From a checkpoint of a small transformer trained on Wikipedia.
Size: width 96, 4 heads of 32 (1 for keys and values), MLP 256 SwiGLU.
Architecture: untied embeddings, capped logits.
Each number is 128 + 24 x the weight over its row's rms, rounded and kept within 0 to 255. Layers, rows and columns count from 0. Numbers have three digits each. The size before them is the row's rms in percent of the matrix's.

# layer 3 MLP gate, 256x96, rms 0.0622, rows 82-130, columns 0-95
110:131153160140088155162138101095133107119137151115114096170137096114131131134137102118135094134148097167133114119114110151182125120076127145094103111091129115125149069165121137100119125146129100082095145112102136147144126150154103148158085146145130105162125109118194118113141126160143142125
100:166102109094114141134139116152102125135171125104139107100176118111177115097150150127108157149089155129144110083151105157139127155169104155155128117125151114159082103086142140104112147118107146157142113114153161151139125144138158158124111154117120115111131181139196125125111136116115094130
099:141145179133116107110148120072084104091130119116083105159117094115112112122127164100119144110097125137139098106085128133128142092143158143119096170107103132129137130163101165140132111101085110128118114105108126080159140117149136144136080099135140131127133111134135114094088126089077117099
096:095142118104115137175142145190132136097153146080114123137146154108114119106088104172139103128144125141155134114149118128147114083158156148094070142137117148151132132103106134100145128093145123082088129131115110107117101089154136145123129137138132140084113098106087091118085150126162143119
096:165111132125125157185121150171125182142111111108160147118125144120096159102152120132081103123090141125075137072136093117110127128123151166117115136116132109113108133152080136160174118135137133149115160097125135160113099114176123092092108134103136087120161127133106103145125119140124151123
120:123142106126104182101155127111084104123123120154075150130094163117142178113112115131142138146136087142075186162098131156137172088131132126122120097129104143103109119149143155129140137109152131113078109098125170100116137154156153111151114139127126106146122150170143134153131107115100107115
096:113163096126155147170133131108115150115119175112138116166174133143111124117103135114153176135114143101098135107101092190129133139117161149119117114179112120112100122131127140115146111131131144154139135155088180173106127106123127140079094139130179147143140140101143101162103152150121098152
097:191138115137105116140127097115153106152099160127145125157157113139146154101137078135114176160112100156139116096125122131138162123151138115135121176132121129126094147150105130162152086152134093137130135170091144161133080101101157096100063125133129106138143107120128138134101131142118089138
100:150087136133124149101117135125100126125143087179113133173165116147091099087118128072128108135118164104095135123143138096142189134135112169108108130127145110124128117132133131123099085181108104155140119174131142124166142114157155118149140146116127144170152089143159155102108127144146151112
097:152110094096109141134104058119155139133128093119131101121112117092168087129171132138119130140125124124106098151154159099135159136120120165123112085125131141123090116131167097071129125140157132132152117086109141134140113103153124100136132134172132120163183118110114171091141105146145100150
093:139094124102132094111139124133143112115103158143144120106150114150137138149145112144102101079113109133134107127150177130136135123160144103148125152127151142111075134136155164123147085151114099134132104093097101132152086109136153098164085152143170125179187133130158117101182110144132115110
086:157118132117156121155125125114136104150117134114103117181118089137096082088135129140153143148133122120120077130137145133158133121164160136135134101098130145124136126148081094134148108127121114137111089120134168157075121098191133124072140143157140149111143129114119183130114185140111103111
094:111154164132161132130093138172097124134131140106134115155135083136103110136100077138100176130123126160115142134167125102157101101146103146113097109099117136098104127122095109180129103118160132161130131102125092113087167118124132127128180143117103104100109124071137138141139110156110136081
092:146121136154105140127127128091155152119123134148126108143092109143128138122101149140064150160114075087141120168102145146141117138114123139168153087117125115195114116132082089124125116161134091184107133111118117130102145144133095120144086127148104142128137102111133145162129129107138097073
092:120139132098144130138129127155132112143095138105119142127188105157143130156115112144093141123098145114123156121114146156136115133124153120131118133115106106170178143106168117064104106132100138104144116121097053155117170123127137105138073092154118124132105131150136163117112160155096100086
090:123118137128116125089111089121136137132155124126187056123101148171146098157147119133125123139084144133163140142103159102092091086139106171102124091132098178120098128148129114117145122134127155158129130102148131122109167163105123114106142152091143101118113127163152116151121124098143135169
087:167154152167103119123148126108133082111178138132101159107106119153072117136175122116114137174143171143153139135110146168114114133177106144099157152099123140121116144134163138100143115145139107150120158101107102123126090124110152171095149138151136129143145156141131122143132145121060110110
086:083118095136112118151135094155118142127164102109100149160130170128142093117169102128117150135146101146115126168149103094140171093127101134135121146111129124171088145105070137144176117134141146140144098127142109150138158128149135152097150128153165125155133153176149142138150094148090149155
118:143104150092122133086148131120087126144076143129142099119115158108115116054139085094110099131093126142137143121118140162154132125105079130134121115121127131104135106111129164174163150157126129130134167108119139184120118130098095149116094149135145173083125162115154145122122134144136102159
108:117093146161129126128094105134133124098136151119098098145147168130133076100158109153147130139098154131096098085139154105104107168114154125143102149105166149124146112099123131107133176136149109146133139101118182137114112131147156114150103150186108105162148145087135147083139115105140163121
103:130111143122122138118179116108083139111137143130137108106085128128116171157076133093095091121148140085151149113130104127131121125153148140091148108125126141114130078100100151109133149124138089130099116130143106181162104114131100212133119152128145130171155146133113100129129105142159151117
111:095120110119134179146151111148098136085153087111168146149129152129122143117126128148167093112142117126167134129146138134114119108167107110064144151161130185097132106122107117102115135112120090115173119173139083140099165134157109123130163138126156150117130140142107106130092147107141106092
103:143118093131102120125123151148154120114131138130096161138074151114124103094137170104115168154136110124114103095125162110136129113153097142103111170130102112138113137080144116140119069108162131122119116074144116182147080118122147129143123140136180104096144096103117129113078126155154132121
090:165142111146141123125079099155166146159154156127118144110093078121118113143156115122131141150135096137069105140116145103116092117138140110120166141095138134068124162113136090141094146140143127126131146064140118086125129106116117156152156082177133109136115110111128139096117163146137123113
106:097145102151187135120117144099145132128169102122092188168103118127107130134101141110103124090100152126119147118135135154149167139154112139132169155108129146130131130173151167164167130129097103116163107132131161112135105139098145156132155165100108160144119142127081107131118136113121078148
097:137155133164110088096130116099153097089102097109124097137130116129127107185158133149143178121130135138113108178096147136131126112127170118126139125128110148110099168156123143126111121093099083108142092142127123123149126087159101112156133117110132085120173127097124133120115171172146116081
102:129114157102117099105168119111154118168101189083168161153121126111143116156122155076129118112102109123137180122097152148136137135109121148105119157120095143162121111140129157148109124128130131132128131122155078168073134115143142116139152162106092129116150160139185110116100115137122152136
087:123118139135162130119137097147118129144125136160093158139159122144110163168150092123143158129128126112124091118125112130141163127148138114102147110094132128073135180162156148136138171105141093057133128155101135106132074124120148136158118111108138106071084116138134171118105105135156142149
103:143173138152120093110127152095143158155070107130086120140145108140116079100101163117115117176146147149076120100098121154125111138126158137120114154098146110119157138100151097115091142150153072095138140111120152141150156104144143142142133130094174133157164122123144124141129110107139141095
093:108165109106156143118131131163113122142123134105114126120128143115114085157166155092136179132136144142107153162111168103127081150144135116147145160110137151126174139121136122118190089149108142114150135109142106150122118178142154076138145125128156128157091160129150138124064132125082124117
093:125079135163092116093086133150086128124093140125140162102151162125114085107132122110125166123112083124127127136140132124133145131098106120101077158169118084122128128108107098151162080132113089122129140139111112176136093102132139151126126112164159129126090096117100140098154115159109153130
086:159122132131090137136168124113163156134099163149096130080114121107080133138142105163118112101111104112124131104113091121116131150106087087128114100152110131113121110166112112108150161125152165106108167110175131100145103088157106140109137122109153165115104062091126140118133135097142143121
084:075143100127101140122125135084144131117141175112176092097102155074135122120126104127168114179157123123137169142141178133140162142136115106128120151141138133114102156146113105142142118106114099125143107125124102147099083116154115098147183082155143161125128097152137128121103123109128115090
093:156112130135109134155116088076083160115143145134132123104127179140132148144146134108118144127100163115127144140124125148138131081081170156095144146107122109115153065173160161130128099120109115086123127105119131118120137095144141108127111111153127157095108127137124123123171066135132178144
109:101057131120162108103161126133097136142104141150115152075121141151082138116078129158148145160059161151140116140140119133133107117080104113100154120119117148137123100153121168148140102137138129149094157144147137112144121076139146116104136095115125123106128136135120147112144096122131078152
090:166149091103164160134140077081133127183110108082115130154133150121109114143159155131114125145115148070123065139124141170140155130118132145152151132100105124100109114133129130117139122142133120124132124130148146128120134158112088072139117156149136059121141155153136135098140156115140118161
096:101075090085136132140132102078136131150088055120130128142095160133104133156140152086117136138107101145156125101134117107115144136166133090171113172137098111117144104128135113127159147127158135128113127106096123129138122166169124107131136119155109171102094131174121120117119161136109104144
091:132139092107152157113144153119120140152158110104208141128144179153113122137134138135146144146139115138101127096149123098149121120100149108116115114110124143070096135161129082130052134148148135134104169146114102092147143165127153096115143146123147147152105106145125120145092103117103106106
086:108128154092131160127113080110109165171152144113119143141086170083112163141175125145147163169130173130171162127110116144136138117146106113125082096101177120103120135139129117135149103121134118125119141122092099138138118133142163167111180116153158122117143145144137137160103107103107112147
096:124135086124123113124148112167131124088100120145127120150110061163123139173132120089085151100118124102162151150168103102156117144128094158144139107133084158156129155158136082103083096155127139148135138113110095152130126127159167145139116123129131142140133138106094109184118136102146142136
091:095120094107086146132121146129178141139148116123142117128117176153126159140165085127124114168107146154147118128108154140128132099102099150129160114098115195080139112107123112143171112148107143149138118151150089116160165140143153107129139144143145150128141156143130133105179160099155119084
107:111118095126147134156107121136079160095107149159164134135116178128117158135128105149148150122108092104127157166143145115157139095106096113154169136117107102113087173135132117131140107130172092110127129178106127127174113104156117124102090132130133144110129144177145141160147112103127111078
106:141072154174127132124124125109105110116153107140075131137134108134097118101136128118152124154083114082122141128088105121138151142099152175109123097126112119065169111162127117142160087178126143145130134101155144121081124091123122133112142128103141156159102162117134102121107111148157101117
075:151118106112092161098083120125118161152118142102160071185107124132121128126128143096104116130104141123141113122122118149150131108125119143127157149148119171101126092113117128122089094131095085135098094108162151155127101088120172143093172150110175121128111150104148101115128143150104166138
110:155155099140111138128127143115098134102118174113077131127124149155140151134131144126090131156093105112147147150156106091091182135132118171159163121147118140116123115140087090139113115138165081106128106099114115134117128095151127124098173160108134145061136118161096167115135137121130097134
104:107141124115135159145144137128138117146134126123113129128134093134119199122204117141104118116150146164149106090117118155120129162185123153163169097141097111077110123097150152106085110120110116133108110150174164133112113144155121171138118102125132095131148135120104128179147130134131128102
090:092127099150143164152099125097113099134097123107139111153120123137122115163086099135144108137149098155157146085120100110141132117123095090106153168101119112164103103150165120133152107175160139144126133165123120136121113170163161114162121159137139154095119114110102096137151105084164153152
082:123117140152114104141142087120129103171150131134131129161154111163092143077149095130146126092174163128141105098129099125113107147086110110092127131115124128135070155122130154123124130147103148147155143137148100097157106085122102125153122104106145143138090124105112096181158094100163164120
109:166118168117122169128142099130136119160130155138159124127103103099145103103132114137113134098152117177112144139136174135183136108132132127137157120069107133165119052111143146153125121142134119152086098096077098118115117119126121122073134134144110132123151097105139143144111135111158097103
# layer 3 MLP up, 256x96, rms 0.063, rows 82-129, columns 0-95
101:139134116121139139135135107121128102044128154098078133181124143097120165184155169161126121117107084120119164129126160143156121108130094130117120098124109093149129084132139122106095140147158114109164133121102152118144137125113089152097112117145124120118118076136160121152138128114149109101
095:114133136118096102109109132138138110149128122148150149117077138151089144117116130145125138105124105153149145150156139091108112101126138104078098170135096152150140178160093162134128080148154178119133140108112141108170105139116150104090116145109107100167159150132129129115131116106098165186
099:132111075105126123122118123127136134137120128156139126100153115134143091155110124159113106131145155089147170141176118147132145153138111091162180107155122115120148131113146112132108119142135133097085139185160117181131113105101163186120148144092153073110142156133153093144143113118108133147
095:147150112166114122174120101124128135142118154103114129140117087110082150109087118067143137117165143133111098082134158105120129160126164110105113144167137100122115106144083066153090175139146124119121112105137126140098134138136177119112156121099140134096159119123092092102130118144134139123
095:094127114109159119152125151146112137108145144129118192077126139133100087145155124132064173163147119116141159107156176133114134105108163107063147138113131126122129099111121096160152124139140131147140118139129096169105104177106131128152167139131142157121138116125131095128113091110115117150
103:123115107116152120175114143092157111121123158117122124120135154155076094141104187127125134130094128121160118113177113115094103175155108124131160130110127123130114153103125136130114122169154157152173109166078086154148104119094116156082133130159124098134138169105141093118141130138134106132
102:175141140107164131121100137132096120110159094101143134135154144138141122117131120142165175127116135138118151134129111119087129087099094158135102126153114144081099147157110124092129180143110139139146175146113141101116142121118108156115102130152138109097116126065176101126076162160140145106
098:163174115145100117130160157139158145100113180137137119103155112092134176111140093185124138166136091128117164139146111125158163131104128119116075120130164131133121125137133129087137078140137132124129123158111172094099148106155144148105092154125129113113115157091133151127164149152128147141
108:132183136120138112099113077110162107122119142083127133087104112144157093136108085136096098114124122150158105074139114127156154121087163139124147120143122112160078121135110144132142101099113170110100197128120110127079124122130155118152154131130130120125163117101127120091144094133119124131
103:145136123097112112135116130118117130179098141174125112111150172128070144139139110123136120108097117127143163137151106099115144116090123121117141126138097123110126078172079127149131132133102091151158156153097155090123155110133108122134126085151121115115129202110081160140146137120087118112
103:110124131112134116122157150126093085108096084137087183117118147103142129094141148116129138146147100089120172152111124185127114090160116156133138149126115158138132128127103153131091153159153138130122138098149167116125172169159152154118126158111162125071117104157135147135098158131109104124
103:155158134095143122163143129105135126120150135122141107080113145189128078138129140144125119106147073165119114118155174148121160116139087122146107128087138133154167169079081098126111149102139124144117140116111135119106125121147166142171177127127130106090171125119150138117110126149126104114
098:131114101104102123109140085120175169113148106136169124114125155149182167115174134115139101158132121129098112144144115092120143147101114136108119120152109123180149128101130141097152157126143150120149168147133132138180136138145141113112104128164153171189115133132132124078146152109161159136
093:103108112104106125073117159119171127126106128113187116128157114117117137104135149132157127151120125150066143116134146108102125157140152151104090068093126161104118132125165148119136127087163175125109103125102116114152102102095140109161172108137137133110147144140109136167126133137126082103
096:120143140092149161111117154098080119137139147144152106152145117124131086157083144129170115121114121118103131126126120099154143161128181167115140108183131105153115120081167139131120150080118110089152135171132114132158140133119117133069103148154099129160126141117110157160114157097131138114
097:139131173134137129107114115090145099126112144147167125181102101118126078126129192129161127136148114076122125147112109124100129101117110129106138149139139135073092138149144130094126101123108100147116160083111132142131168134100088089157099105088130119097101146131137144164124122136095107153
090:153132113102107119156140124152079127144098098118148131115149179109142114110103120129119125080113111144157127150099114144136130120125156064152136116117156122130122160110159099132095108143141183124090095107097124134151119130154146101138136090115142071136149141148160134117099077140080089121
092:080146111140115113165145129113089100124122092118100135146140190113103062148136153142138139096141147137142095165158130114127173112096145130164150162133131133150104136131078148127153101137108118116110136124128136150116194122155141139121138097122133162095133118157138146111126122183105130162
100:127111135180121155148172114130085167120122129132109084129132119137129150088139136104141104117154132178131170079118109125164139093142094111090140160124147077125102144105082145126113118102140152135104143155138075175114087123118131138109094148122134127159127121130104124116118164154133125089
093:191138098118124135120169144169114125149141138169138082108110094122136165148110118119129149131145130130122164124126093112149137111091125113092139133127142113103102140135117099115126107154086152124148127161141103092115161102096129163101136114119135157135094094168119126170098094105196149114
105:137127112129148124123127135130139108153148114097130090126122107181130102157150147108126060126150134105107177094111124118118143108153104141138126153103098140122107125105137129107180104067109131124106133132134105157163080121172084139130053115100126159134133124160115128124116112148130108094
101:111113109107155123123097136103114111137146138111151161153137121124119071106193185140134153140145170124149125144102112133100092121142148137138093130064134099133153125134111153168157121073113157123141121083122140098119115165111103139121118148136091126089128137144098126105104139138150085147
093:110156137064145123124165126163147164139144123081116160135156153133109148111143108132091121134105117138135145119174152119117146153103122077122094098118119135146112103111144147094128149130135155102117113121112154114159108151165161142141076156122146096152118138126124129092192098080113112141
091:083102133153149118134147096117131126089096114152102136150161167137152100116102131113148136116133137117082139169167100175135173167101132128131101115126137153137136132167174138133172102105126124145104142119102171165154160086140117114138069154147136137107133129165119132126130091137154140135
110:109083127106160146169086129131104113092121122121124130134137141121125112177106085146117099110093092147096105111123154114156175114138108114135119142175122110124141146150165117178115127117159065105126146155084130139119101149136130163153125131136110149086090086130093126149133116120103135106
098:131108113103147158131120117106133130173137114158091166112156133117112109117148112105159080123149111135155133091151130106099097114094118097144124144137169136107162107141146135161144137141103111144104166137181117121089156119127108133113121117106145159117092053120089111135128160183140129155
104:163140117121133115142130183117085108092129120120124107156079123142127151149101124170134140151142132114120118128135162117105124126121145129145078115137134140153145112091115114119121157116146132119105110117075155130147115132123102099046134142164170122161129092092111155108132111082102158173
095:135112156151114095131074077125140122161120134105135151164119114115129098111123168098106144135144145132138140141140135181129090102148129111138148154113163165160103105116141098124149098129113124150107170077199095137133180102148080123103144125167138131140126116121117144127127116114112157125
092:169114111110136154126120155101130207135110101128106149157144104107124136136113134122123097122118122189129127151137155115124095127118153134111080129082137164150166134120126098125135174145111094108150086105139109132148147153125147159121136139137117188158150137133156130119150105124158171083
101:103116139079104123131164135126131135135137061083121110093125132093127100164139141092108128143169140117087119135146136093132136134123083133183115142154171154112118155151123097149134146093100116104170099131176140097128095128100114123120127132155085134142116142097124119107107140154117171129
100:130117153125142133114130137181103110140148180108143157081138154158183123152153099170119125098098146149130157150112152089140137166110128096117092136140137117114124128102106083136119098110133138107123097151074131142113131125151131127106185115134139119115119074119147130104134111184122159130
093:142141088121130120147150125154174126124099123144162120094079123111095095115115143127124128129123082149122198159141109116122134167121133121144148083158117086132120135167134152100142102148143117097137107138111130162079118120155155158138160146143076143173148130149113135115134159112143124080
094:130142133129161139147131146104093175154090139157120094119143148128068111143124164146142119145161150113124110148090145114140085125082136150107109098118166099081152117143098160129145116121178115113104134148128143108153186128074123130111149148125122135106142116091114124167136128114132162097
103:135148133128110117123104130089095098132113120151109150112138176124158177162138141124113168121129101155078125161157094134124093120141141170134138140089125096165131118145132159093123093151099120105101094100102159138085147136130141172175127130143133133128098142135125083156115111149133172151
105:149162155136103133130118157125127098150154145125155130133136150084114140137117145087114118124177128121111147156079086142138119121149105154132150152093165133138123171128132127138117146131190161087180128154082135124092118110121116127174089137164147117101126105154117099160105112111144154156
098:119123111123156126130074142134164080113110069131123108113160132128128118135076116155113112116103111136097113112124121109137114123156086135104105146146116113164139121108114123090131136106153172115169131156041109139119164156129135119145120080158136148074123119138136154119113108159135114130
098:106142123158155114103107084126131153135128087124152127152108132094142169142113130070118136118135083110107109158165134130097164146150136103138139128140137094125100104086134165173134153092108143097101120155115162150136121130120094137127129112123122169111140129160120138145076169083124144176
099:146113141165108135111085132134115123099117117130153143120130152132117136120159127133133108114168142140113108169080104131134120124094089118122120119172138080098145126141117069098124159188134114132153151119166123094141183155071145140134088127117139132162096141137144149109098137149138167154
090:136125128132184136098104114138145093173146094154082124124127152085127109111119137166166146087101144138133140151125087100126124123134121113140126131126157101120104131111114143116123152138108095138153162129097125120129128131178136165187123172183161150146123112140126091141148148185151114145
105:103161096100143143157179100137105118104111162104161107121134099125137088143161135140178151123126116169147100132139134125155178145125120169147124147123092169160128138181096124114100102122119088126120124145125132138071120125154118100125154099134154162124172134095136131150115104154158123143
103:152159122128145119132127151142141076113159144126128131117124164102143103088123085135126100126135100110143119132120101144113157105068109132121210170140145134081129132113121092151154122125099108113154159158114137094166152133134144132148125133121117132123131193158145163097156126090120127152
107:154138111112127125133105102122135104102137106188114125137146183143131164134159085166151126079092135103120123131131093121112114134105125138117133118126126125139105124115149145161130123110145102115143126165118147113145126085188103107108063170147139126123108131162096107162199140125109139123
103:145106144123152117117106145120108085134159104172103144115143115047146105142129166135125117143080109074170117123143114123121129117140107139105119121122131138095132113174140130161169120132127151130108116162179119109133132078130166149137124118103130152094170133110115092119080101151131133111
110:138149158132132132141173148108122136116129136166131150126092177129154128125130072152173174159144094123160144095122104143103107121153096098158112126096132082141170135142119129134147171106155095121150161146093132166144125100089116149139100148171097098107119113121110116156135119109111127135
113:165126111132135117149074119135148141126110166139130137150118120175109111152110129165118133151142107109112123136127156185117158118139134138149163099149098138107109069152137102141163149133137117162150122115107161171118093163131118101076175135102149145105092090150155135154131159108096121121
106:106133112128116150130123130164143102114121182134106114147103120110138122129122169157106192165108162157184148155096098135123125140161126140127130137137155137113172140135169131164145143108115126157082128095119117152107163136123121085169114155080131132137125090111115139117082132102125107088
092:114088149147198087095137116168119130151109134124143107130133128110115103142143108093123107135092155142109149089138148120132112077162128121131133139091149145123140178087121123095138158146116166180109157105140146120144124105158110121131128108196129123126118136172157107100128142130143102105
094:154173104149129126129098125195178165134129111139126138115170121165169119105140122155110149125108093115125127161118118121154113101095190091160176132132140143131141149149110102125128151127084115126094147122147151152144129118148100142153117118134147131123130140123123146104151172185157162134
# layer 3 MLP down (transposed), 256x96, rms 0.121, rows 82-129, columns 0-95
107:125132079116135150145099066126155144140114125101152137125107143154104114102147169113154134097136085142131150106093125113122128154144150099126120147160160136144119133100128134134128142129141136110203155123147154105093078121099131160189138130178132153145165134161154143111147130159123122141
103:095136142124123131139179135146163127118051144144105152175121115142086141127105110127110138149162128136134182130119106129080111138157108113095119122159119142143120149130135154137115093160165124077142117143099106142112103140105099163127139175126111138142120135103101143117110078139107127177
093:114108145122117136125205161128070159127102128152084156150116138079150143124147150118135158138103134122157135109128103108104088067133143125145136124094079141134159126126118142127111152101137117135169148119117165133104128096155117123164134120109098111153093127143135124087111141097115084121
088:105145100161115122118134158094162153111166102191147138119100117152133119144161116127156148117124138138110157160126106124083110141156123111141138120129117088111146133101131106122145153118151101090162169107143160146146129139117104181084152104107103116105124136146182120143196102130140130112
115:136159143098130096142127127149144152130122174129096133111101122120134114139160122110097164161198133157185131139138126116148125179144154124065150134091112188127072128120152114134115139118132140138096104131152134119096118150161130138113107149100136102090145121102101133116162136126089133129
117:109093141126113105161109132114133109093128142149132145151156146119065163108102142132122126114085105146137102145124145113107155087155107121100122158157111101140133124140104094171131144148144114144162123204102130162193133140145125134118123101140167146140121150100164121118133171128150157148
110:139171120112158122154114139130072110159182116118166149091136152163130118115185144142131167108116139149094158156133154131110122112085085145172099117104114143136124090167111116098123156161137116136128136139108142130136146130103113134090130095115161122107148111158137139151074105127135106104
108:125155137174094163107117130084153118099136089159155113149176120121129108148121122155185168122133134137102134122107162080119150112106145157130106124095129125140131098113171111160094108136131156102125129114115150119151150123130131119133079127085119109099165144109095114136103119117129127059
114:083131140106114116102154162105125143143132132098118145118092145099156088077134120136151122116131156147150146069128121139135134100134091138110122131118165127143158155126142157104135178139106167104118116150145081121185203092147130112146105119102124109114114137154131136102128143145160107104
105:105075129111113151120097073159113134145127111105166166116170135167145128154132124142163129129109142080110109121150154174162112117140124120133147114122147143157147079161126114107151123086158098165149120167109112118109114187122142141149120100124132137140093175130141110139160117148124153112
100:137131151077138135147141182171159158130121098086102159147109147124122129133138145154120083129139113134074128145174167141114152128121130113132131136132165162116114131130116093156099139135147120141110166144149171102135117153130122134123115159139166146052100141137157127151114128094134164161
114:160121148107140097136122130093159134130144119106116142098115119130140113146152128095185148142158078197150142095142139161140155110125078105147111125113130094166146165114136097122159168113128101172150115101127103155153142097107138119140133124113119087102167111108136128129092091155131114140
105:155120103139132161106153122122110118164079158129093128114136164145111120111132144152133084149138172146141124129119143156140140128104129160118163140137106126181144145130123136130177132072110113134116109181093104137140098172099126107146102132140113111146086151111135144147140201093151107130
090:130125119105122124121154167143138122123142164138099146102139114122098105153114156174151139134111099139078114089104121158118137142172127105148101087120162117151129126131146117115160182130142136147122108130142142162209117110141160143113108124138098135075115081109161127167130102148123115097
099:119135152115125121163143094147121163101145111131108117139158177171176146150113102126136113099107139088149134095147153069166123153092116105127115146142126112159120098156087126114129130128131135159119103100157090095160157170118125128150124077154160145161138134103154136124114156127123153094
096:114146134156129078121057091109114125119106132120147101109105106170156113103141139119128118131120133150130138108137157098095101154107143105081088146143144122072101094157104106087133107124102109113123134071127110118116185146137096131103107093089150112121145128129121145145107147152128130112
083:147135137140117141163181101150123114149115089126150168167138185077129150110110149133101149125152123118174147124132121160144128106131116102145098145160089097109109147138140133147124164120143119146122141169117151116142116108167132135152090116158131129156104164142096104079115122109070138102
091:142142106102086094126097099103152137122192147118139125114127109153164128168135168131161126119115113147151141097147149109138176149086103131111134083110128114155133069110107161122140140105117130120119145128130132151176150135154134181143123107135153087107118114140159148143154108147136109076
113:114141096125119110142153165128109096117120160135123120111114143109150129092137126095085162190110174167121117133140123088149090155066073129104135150169117160170120125168131137134105089163115104099102116115155121120134133120134150118159114127097129099113151126157092113118132143108134102131
085:070129159153123064136122133154120142137101155170114179141118144139124129156108145111153162114121150092127136116079120133147118129155144148119120121128083132146092125138115167150088128144125161097184127165154167137119126114143136123142139150189119125142144131093144134119170144147158117152
088:164124077140120139102154153079116128151142126134103132143129101173150087097091154060140151136120142118130128155158103145102121140134156113111114141112094180120110102114101160093108102133143110106135118100119152113126142146126090151125136162130121115142139107163111098128100160121177174114
090:149096121163111100165143097107129111155162178156155134128152185118153123130134170129118168140078140120107145092098088111129155110117171139184126109147147125131119123152148128103125097146105119143172141122088155117117117094091146132156125151138078111133133088127159131147132109137132132123
096:122156096098125116118099109134160172113108134100094146123141121102117137119085099178134125121121127146152114094077159115104128133090115083105139131152144148094107118170106124100117123162140179087131128146111134162138122185143145140118152120114107141142088116143099140111138082137079122156
083:126063115148142124150152109148131146140136130152105161132139139059146125081123135123091117168125183107168158130127108097103097154136148172150135129121110118081105149074152130127132153067124125125093118176117133130110093118152140111147140130148124141119120131154095108143135105128134111121
103:136079157184143125156123146162109141123144109140140131119096169135129138123112115058125106124129112081102089137147123131115096157152151146098109134162116138149122076112136136133094160171149124164111124128125098109191128116109114104130111121081148139123118117119158137131101114124129186128
094:132114175146140133095146125114080107132102112161124172149110174112131152120101151135138109144094119111102106066135119131104072083109170148153112127132131113128149129108157128144090167115152102116137161140112175118086159106131127144101127152110109128134091113125070138141147125132124152119
091:109112090122128137165159096157123155150164171101089111127150130125110137108112147112143104138110121136143102124136129120141093138155161159136162105128123113111148102098122087096114061190116112105148158186156157116123078138110140112132106132129118155095125141128099090104116124119143097127
092:115156158132155155128128124091090115105151101165120197150143142165094097118104149157095153126120171135115167151159144143158123105135139134118139132113117131146147123109125123155117138125144143145134161181079166128137124111090109119134071152159110144132121161125094124151122186117113115143
087:120145116162101088138127124111156104135157121148178127125090105109142122099116106126170168121088113142131131139125130102155147133094107094121142143071164109152146144132120112118121129151080136187112121126128102095137127151158175130167136099189105147164175126120138119138145152143105126132
092:130143144149100122075114115113132112105132098061147081137155113130125141121170171115120124111198151125166135125143135126121140140089107176084128135146153124104149140097141108115155117163091142143098143107158108140091168114145133131148148149136104149138168135154138112121094112108147120154
091:135142090075141103108124119139125124129154135081129154100105113154132095104166163114109136104108116131126169152144092101110160168125132130146101149103159140093151148109140117133146105114086162115131084119129133106157164125119101148130185124126124092106120068128110124108112083149154102106
096:114140107064129103145124098122154122166146109157130149098101117151129126134151146121171145126122091127100177118190132146136127147121096106168122105124119103163111095135122165082098126163124105125157138106101167114153138121141102143096147137121129126087157097108111156128122081150118116091
082:097123171131127155180182151132110131107141131130100180126135123085057112130161134130137125131125160156141145159157127121139134153154155179177117116095125114121156113116123131150095153117168135121129105118062171157125095124126123118139125148146080121120094135137155122116124128126131127143
096:153170119114136098126137161141106156136113102102173111111122120169146102125197118111132116092127112164134150122116103103139112138150133132123121111102139091217135117121122140124119139134095094101138153096125136104159133139133117164110127068126125110076154096105111118139158120142133130098
101:131125131126116132152121150084098136096106128125094116154104171097078135138139112080126119096151116170138114118111137124135158121130148175167156161095152115181122160115166106138125131146132112142152141097125173126129097119135140092141128109134091130120136128193083122147119162110123118176
106:103116128145048111099138128139095121076158112138148122132112120120131121093105107141152118139149128167136143073127133139141106113129109089118145137131156077140185127114116118172144125103133140109093103153130119151170131117122131159105090105100117137124162133082110167123096113169146124118
105:151145081122133088117112115132149117094130097121178088126090108114138129156138144102153118116115097181094128171099142145122137134108112146086093098141135123126129128116109095081119111164090112134107181148156152129131182115113136127100126094115149150119151108162155122121119101165118156124
090:115130173142098153109129157162130110107162191132109079111170101086141106094101121108115153141136114128143074147147104176098121127165118140125103116113111121107155119118141089150142139105113180118159107130130120122119136097147132091136131130139125136129171070146116167097116113128127145127
082:114129155146111103130085088117170123093178107119169061092103126108156155159121105156105124130128122156162131111141135101108135151149103120129102130157143108159157080105113130114136118147126141136120102081125119147158143097142121106133113088137176162144130125110128152142130092156163136097
095:119136149128111146140118100132156156120131123097135141174121144165118110141114149130131117079141139114158133150111099102162121160120110140111103129093110135087121137181109101126093107137145139149145149108153102144077111122118138148175168132178139115166184134095137063108139145144145104154
092:134179148131148121138142109151155146108145079147146080121139114151154134147145116108106137136116111067134117116112144144102142137119128150160114127124114149096112157171156142136143146185093105138116127121118159133068140173133160118122178112118127180138187112126140116096149102127147138142
093:119133132109137123159083121158141127103168099198138150110123128162186165135144121168119136169122115100118140130157155129088172116123144117167130135122144110126143138116173107136166109165126117170105124134126150125154122169151140156165145122135128149112184139110128157129117085147147135109
103:165135101104135113132118123158129079157176127126115137128089130090141138133162141131130094117117125148100130129133145084151169143138091145109099144088148103133147106127137165121103107126137138106091132145105148163168151155104160120154107142175126114085136098129134101133116141091184159084
142:097148131113124121135135163112133126124173137132122157109098111123129119133115086138180154146102092184153171122157129131122146134118128129137118138120139106202134166139135114145123181090157107124146147148072133133138141125081121143139085152125092100105117130145116150178104089114134140145
120:163153144133094139077100102169119136112110161096128133137142115188148132101147114132079113103144104118130129136138164146117150107108140122104138136136102136096068114134108121154117117117130125148121134118101161174081104147168121105126154132121112107100102090186097131145116139123113127178
089:141125108171131109130126141111106133077134097141131138094118098146076140138126137120140130116137115121130149187106103096100109107139157170165126090121121145167136138113149141142140115199133102112098160120107145172153137131101115143127155164187134083135127155119149122142111139076127118130
091:128153153158142112111110123184150142151087150144144149107136154170144106124139153131147154105101101129148124122120119142130156083154124149141153144162102138136083142114140143176108138126173113145107124138128130136131169164151117117104112175133137095062066156133104128127103109116104095118
087:118147143120145134104083130156124109117113141085098186120141146120102139098163121164159108165128106128086126129101112123095158139144125131126119124094179106149121103143148154155144189142112097118137127128159093098140096109138099138182112136121107145116065107123094118114123108099109114126